{"n_kv_head": 7, "d_mlp": 896, "activation": "squared_relu", "attn_scale": 0.207, "parallel_block": false, "init": "normal", "init_std_up": 0.0386, "optimizer": "muon_variant", "beta1": 0.93, "decay_fraction": 0.67, "decay_shape": "sqrt", "doc_mask": true, "steps": 4732}
Each number is 128 + 32 x the weight over its row's rms, rounded and kept within 0 to 255. Layers, rows and columns count from 0. Numbers have three digits each. The size before them is the row's rms in percent of the matrix's.

# up: layer 6 MLP up, 896x224, rms 0.258, rows 647-661, columns 0-223
# down: layer 6 MLP down (transposed), 896x224, rms 0.0642, rows 647-660, columns 0-223
up647 112:113198120162186128108116104126107073125129122150051171149145157084083181157190115142128111084109115112123124126085141090123110147159064097092172137160151175165054150162158108122105161117161092134131103154121102103121159117133086089161135170136105084141153146112129142134122087146134181224165156148098128177159092132058139171117139188129093119107166184090119094090109143045140173157133055095130145103124059146114144111100103139123154074139083103124166175141149126184143089172127118112175145091195153067146132109153136102095181174181098095131169104089108089138115142152139141130112164092110148058151147140131123119148187116127154177114123155132123181122123086148136099117176
down647 108:115147147164096141158134153183105139141121162170090106185129133079106116149160098097118087108077126133129068125170145136139119074112167166104130120148169118157146138100105147103112153168108102145140125090172086177138126158144067118037106112078140154163167049140093173148104106050157171131106102085130121128124157173076120166134086154152113123166067190124154072128121177108100081169126121145120120113145115164135084107141080120114117198105160117125111138108164149103160124137135099130152119091168128180156087127227137115138176158139182183081190132113097115143102089092107130064070182139052148130110112159201148115124102138097176124143091115132088109099158167093159120133146
up648 109:143154138103150156127193138094068062147140146107039123130163102143144152151127156122092151084069155108112097118110080144067099124113159144215078091132180125168153130090076130123143100189146142187116195162117120110166158093147171154155134167136091082078137113083142129118130151135106138155054092144099054113127138070105089111167108194109124167138135111168053134103132168090144140096198137135149152103117139188154102092141161151123091180110101194143064163122116086111170104155136125150109126141074140099165162154120170109098134132181092112074094101197142110135084115138157181089146155107117109135101111108116132181120140157101160142134139113122149143108085113124146167081142
down648 102:083081155125109115085140084132078072152114125091134149153164130131180152102162084116162160101114163142126111112139132162098136120149097123153147168144097132126203132130112166133099054145139082168088133079139110147166161172150135154134040113144170131135177106120165193094159106124077061129115174103135136189125137125082119104154067160122131119102109068125090150135170116137169158130149097116142075105094131211184116135104111117139166079116137171095146097103121084103153115065123169138172074110119120142200182130120107189119101080110144213162128166131105151132136105117132131078173104136085122152137146086080112102212108179142111179110127148152128092138098087112124183106182
up649 108:171133147108126073128129182201139222114180080099154176154108095159136096076092073159139131120159151171103081094086145124105111146096144115135126144175109105148129153141087105121128101197133113145163172134091149157158159096110108159108139056116175116096185107105120063151093143141125087063168146101103150150114138073139226158128118068122125127099105166103151127124120156174160150181146129078117087105090158166087169074106186162116068118091116086184142125136130094090120071141102148111122181163127158184131093138126131053086123124126088149131169104148144172105150142106135134118104117203122096136115173129158107141141104117089108151138114091080134080189090124162134139126125
down649 104:135143083114144072100160130093155146168162145167135108131113095168148078140137101106110200157189149085056114157121169177119094108086123090121125152136121171186122172136033090132141133085111142090107110116138162140073093149134132118129194051153131116105123127100121083148158164082098140191142127112101047146099148140097074127088115127182121138146106153073170139137116133180139085139159129159164145086100196107133093077136115147098144158114114103100173160130142159138082112136186110069184120133132078150084178106116126147170130088116088215127148123131165114111147095181090118106044100161093140130117166182111165142131167133125112113154106118124152120137163148176092100148180
up650 091:097131134128194149129128069138166148098155165180167141120176108097082113122157107078115147126087113179099122126089169141139081130166119163105070137174109143103107169114107096162145127072151152129123169138172077165145149174076073135054184111215141103086127125113111180150129098135146097128123139123079093145121171189169086143164147112096066136154152126065133127139117122087091094062128131168160132102091059117134106097111053147123079206136106189169169138143094186099135204149119150149157094127139098077103151118145137086128170167146081143155143131137185128114100152135112174158084115144133091167088118111115083148131134120155143166066124098139121151082163116150112136109152
down650 090:082109126138075132102130151129103154140172070083113115174151160198087100169126065165097166158144089130142170116168096151145105116140086093092166074085104156107195127122096138097193118116123097135122151153100178110153148112085101126082161098167150128104175162113121143122097121150107179150124105105133108148058203201159165100059112117076084143130142153134120123143140087126096140084152103150127120100082163157108167169130107114169138105178117189124071171144184156118078135111100157111145127149112152127071156126105113073152135045064135079217117120184160114069150103163110180120121119127114169176158140090159122125072162103110148146170132110127149106130127162133120131164146
up651 095:150107136123121199138059122169120136109139115097114203107119122163154102166095147144144118111189111138129088173113067190142138136152112102067111140137088114128134154106110161110128132076127127140130126077230153118106146104085133113164102102102120148099188133161132160154128111193125167159074145173124149147096168100109093128125064135104132148107140095099130120156150168106140168124152093106132168154111074115083072116144119152121159142119101155118114099168125087060156124057157164158125173091142031122148164117149107150141055109083114155144155113176128106134070159180142150046175084125139125144079094129154131143105168150070103081123093102165131083207140137148147079093167
down651 092:106115118159085109149125107146092152120108107122136101155141166131154124104182146133098137130176112186077155118066152130158099148167091166080144082136131198113107178132133114124149145118124114083160169121139082130084109136135144115190121141152090104216124098115129056136119194108109168113113201109091091148137099109106118124104148104094087166115172136088176152103103168160161246171131096074163121181067123069109143090095151111118138104126093146123125138111095155100119149147150072137134159071157138133125087132154140070135195109152139168119140106123113119175091174129097125133153146166145134094117168181119121162152055075068184090147099122178095090141195124108126154082096
up652 105:122090099102131180098180118103083151201142096215105118156122096123064120134111069124122159135179105089133155180141054061163121133109097123083135085060120145136119124115111153119078155116209092183105074144148163163138139148115035096166124125125159159155138110131123113137080124138139116115136131133084183127105145126109129122160223102077144179148222109134117129135097139102157160102110117180144099132195181147096082139098112165126125073159130119189151094146108126144093145069108104132084135143131124074133085106143118126145117144136130135167151054112123143128109102114156122120167125114148160167117129054128071077140128133142180112147096140118167161179109066147106130137118
down652 101:097038159120088159104049136137152103132135120106096116118137110146109107136162123145145144180103134098203123114081144217076145090123108110127127123138102118164126108108074112140138140159113123153138168137204115159106119106178102126152163211145105156140160095156180129117122158210158104119109141034046188152146136168116076099176110090125143180179123113164200173131109151110143110095119168125120123121114139077111100139088129155103101083110145108179177159146167141103080107115143147100137168092146147141113150139142123110089089070086160076135149111073119109125109155057125062170089165144145165137130072125123117122140112199133135132095086080105145151134131181100148148148136
up653 096:134159127119152146152133128107110165125115095121103085155145100157130178115139122126097162098147151095121112086133122111104142162131154192159165104151120087135153118159139090106103173129149108146166108206175182130181128136099141125147128105159153126115179084070099187138173094057117138152105160125145111100178110121164112135102184144093124110067123074120146117194080125112192136146114160102069112147107126132166153119171123112147113078198143134086150160114109148105130060080109151135132124167164105107183132130124155107115142128104082118174152047130160108160200100174156062139141185071059131162125085050151136132102060093149193140093131168076163125141131162093087153076093
down653 098:123078104126134133204109141147132127145117124100128178142194115091134125164071096106122087144127175196121166157117107132124066186115123137096094140084112127096135118150141109129087127146082116113126071073060133101117109150158137101141185129134163156140107132141178133073092144132185060114091159141122116155215158183133123090104143109158146125148128118120115137121107164178091132135089141135136163145121153142166099080139163105122103159111176045092078089128173162053098162113138102115126108167123179123126169159146133115138056124132145129150155186128160042156121174075121119179168125099156057174114100126182112123087136133146156108105156158179138140045190152104110160125083
up654 106:192057093067138128140097104129109124148127174154121104132090126101137127137130176123148165104095138151164106100188094142154142074154143157163157086078112128166093069102123162101135082082100112079089136135137123168133113128177113133147108087123092114128183174059141110130152160120130126121118152159157145143115196118139145191154154107139159037135146141103168194134116159197117128155100092095079095158160132124079173091080077032118097139099133046115160086208130150150122139116163168095140093043118192140138136155156159074142118112155127099095123135153145177144149110147169096096126125089125096150153093101187106174108135123134153119139174167132158125177154117156113110110151
down654 107:152116070111138175110094146168124103108098168171138180138110148136112202186151142119081144130084110174126110134142162126154139096134144135124125139118087129063091019139098164113162107190114123185146153075165184122117086100072159103167112093150148079150190180121168103101109129050144157132137104095144091124136145106149107107098100076151105157119102138118110132121104123159060127120153156119146102136157120128100094129107095093156129150157163089096163135153149132098124070183133155173094122141167184074173154130140205119142172104144135151155059129120164133099129110138162104123117169130154111148145137041090154185093173109084181115101091093180184129085118139063152111099134
up655 091:121123161109159137136120126149109162110112092111090138103115085153118157078171111165138157122164105085174170161119137124157097153148117144133139138169115156123152114140175120144092128098114112137149112140153111115114097159163134244210099118115126169094125124060127155108099119123143137106135121121202133157186199075198167140111092121108176142109177084076122073059124150153142149133130132078188119178139081103130136105087112147148187154081121107141117122095204092053138079129082137070075129126080135138113141133154127138048057171089122122169098161131120105138101174138135156116122083105119084105154138146149113039136128099106118138133093204107159163131172143115129165084140
down655 096:129096097124146156138155060130094138166155136169145162144105091094119127142129103122130111114095111156158151087177129172144143143180066115181116091140133154146050139055136100129157112147202139164152112159138114122150142100190114125072156135138102079132092077153179098173072102127079129102158172164081158095139116130114149179119137137116076119156138114156127100118130144096119167207081093153152121162121185103112113175118109132194148122105123112107142070105108105127154109049147158098094069194198069164108106146193145151149190143134122147102133152109123134130112173121109098068143095143125103160058133112104121157070147136183071144186158120108129130154100141103178059123113
up656 103:116128095114114160076114132145128179118163085164143143078152097092133132118150163144105160176156122143117080135149140113161127107163122120068163211118140123138130106122145107141095147140143218129133124145153144176146147151154129101103064145121090083177169103132146151124131155121101172066137100172099166130162120118170091110098111173090091161151161115168106026176110108059118174163096160108150137116109163137173083119173128173091153153156145194098187122124137165114120105113112095139139136103128139101124137058099097104100105108102057132112204124061088121122161144193091131146168109101204119144146066172114126145105117123124127040139103122072121111112172174154177137095170
down656 096:127163170089149132189103100126169153157133160043081110153136127175157094094142121159126054148175153147156133132105123135125145128109101131100109190165159134119146073086089082160175103066105108153119188117137156145102117100147178161127092118143110107112112161102040130120111112108172123151180188155109143121096144120083101117122113129132136132049088139143163094066167132175123131097218095115152146165135156132124121119114065085134042144090111114112146144130145120100154135124117169135181120155107186181135171152088147107127168102103101115143190124144193183109105111146132135157246144127121126129151127118133124097095097097186091173114152100126079122111110096117124126053104
up657 103:169182192193127142151205138127127110144129123147111099175105070101104114144135107108168124168138062117208172163198105149123124118123138177121136112118140147123132075141130100076089122153040129134127110115149159122158059111170116158112169112108143128079133138170162121141134131172139175096086114161148120191105079085115137088174152143105179131089104126088123149083142111165142151121076137143136145119092169104123064126136171133083142072179145172157082087147152169112114102124130144168103175134097061069099134137166092140095119174082141107149096114140102149134110108121105111146086128164150140166159043129158115078161174111204056100133138123083089095150144130104101126090171
down657 101:164115177128130110172087140150144082106141090095127121138130110198089164134128071096211127173130111174090139094101149140137157117129141108141143104136146163117131112199110140126210187111154085114075164149124109132091053138142135184138158082137164165128097113126089176189139125207180133149153082077100105091159123181146124118144110152155125100146109155088133169121148189108056087075108106124070161187134115090120165077132128134114067111133114123143105099123123136102135094170101134149123056148157152142131075168097165116094157128148086136113081135134108180173121127109118099147151139123145161155087139147125048131147162193166096160103141125163086162122065079112075142159096
up658 099:113162106087125105077084059082100182136134159165133115126162091121148185143183127170088103092136158107089130149178129106049108143146114116160118167157166166103159118155150126145121111120088170175124138147177091143174204044148104096151185116085124109196195109115080138062167104089160143106134095148117128095068129131150116080156127170132155136174180072138127143126159143100186131164167119135077077113130156154187124109106162124099118147159136109164146112116073102140145074137119174067150125107117112085141132052137081106104117113090114151144166127094129112153103127159177139041150147083141083108138152085153099154145104123154052169115127166132158130148117139138166123150124
down658 100:162162148161160127080189136118140081146120141164139048093111142096153116086114130132146084163146139156183192123121165134105060117112131155146176104159131163113142104077088169076190126100178146123124136103150169131121088172143172141140130085095156101123132095091085069130176124071121161120153168080147160097066132122157096103133121129140160082138108146190118135100138121141068140126162110199140093105136139048132202139181167106086093141126168138137135151067075122177146126081122111109118129099066161079135053104162124164136148143151180145132180109114161124134094148136163106126171161129167064129162151074140104093068098131129062151099103174107127107110111137155184137126126
up659 097:101090167101124068130162152116126158144084126155082110124156086111118124134129174156145136069120131107090109121175105146136186107161070100096167103096155088138135185149193126099076110118079163129132104118143139146208143128097071158102088153082182082142135119156105157066143133136153131153082128203127127173106143065136189089111111102132118120104119178136185160103132149098145097120084106098165071119136149124119098158149160091144145097092098105076152200124135132107134121138082117116118150114078087085136087160077185157125121173101084116130116098117157178126169146132074145140163075097113138174120083140082139100083176094110136089169161141176169188163164120110084094106049
down659 095:115086169152094098144074153089088110087141127140176076114087142114135225156072184122092101149072189175153121107100153129079122087123099137125074146130126135165112135058103133180100129156165106162180089155155121128141132095060136103122100124124159080059132119121187143158118178145117144167149135122203107151163095169124156156139116120133147167088133068124091178124107112103180122084140130146113130109132145095097148099101136157140111152110156136129132109138112165064181110110159152169078106135145129136157078127124061175166106152147152121104089105128164037199205100151135170133195110112131108070162148119153149116106163170123124187081128111107097079106103152151149141129122
up660 101:152167171110161131139135129099106115151126111130132090141178179219139201115118150134143120117121140050081100149116125165125149156121157159174107112112134144127143053113110133113148145036108078097159142081119135097100131163115137153107209084142119118109161119148083096168139146143120091167106132127141111158199118132104110117119088109079123157145145138117103123105144127024160115188118106103112180107097169126050102146113158207137111129092129111156168135200166064121206093123149108132155090159095093076137133139162147110102147114088124077077131103158140112089072077114127139174155099130142156114144128080129138132133091139193125090064130089164080138074126166138150117167092
down660 101:109168136128154190131062124082205157136149128174115148147113092123126122138212116161125110129166158133119151151122110122106085120163155145129105128120122194144111091120153155103100153102108100129153064140126126122194038056151139126129145160116120113106131191070143137131192078086137150165095118106111176118180148211096117137147104185129161140156163136122066161070115149106122044116111123072097149129154102117086092099122080187131146061089139083098141106139210140142099164152138135087153154102103159146108094123155156130116140160065089096081165119125087132137072130115136122146185143092087137114097094075121135168164120133107095156109154113155160127159204131156125150159092
up661 096:180070167147106074116156129061165129083118096121124070135129111112102122113170122164095121165127066082089077153113095073132127166144111146136125164106101106161140067112165175108094179133124132195127072124169125110098134089084085173072119141146118124183161125101054131129159117134098158147122091128142157094147127159108176161119129097104121147115132078131140170131132161159151147127117150169207095106102169069197185135135084181120126088078154152158159123070152126135117149110086111109090145143089176133076084084103118155062165144172125131105090200149138095101091200131165133117117145202096162154096138102130136113125144143076155125103151064170140116115078105134141153094155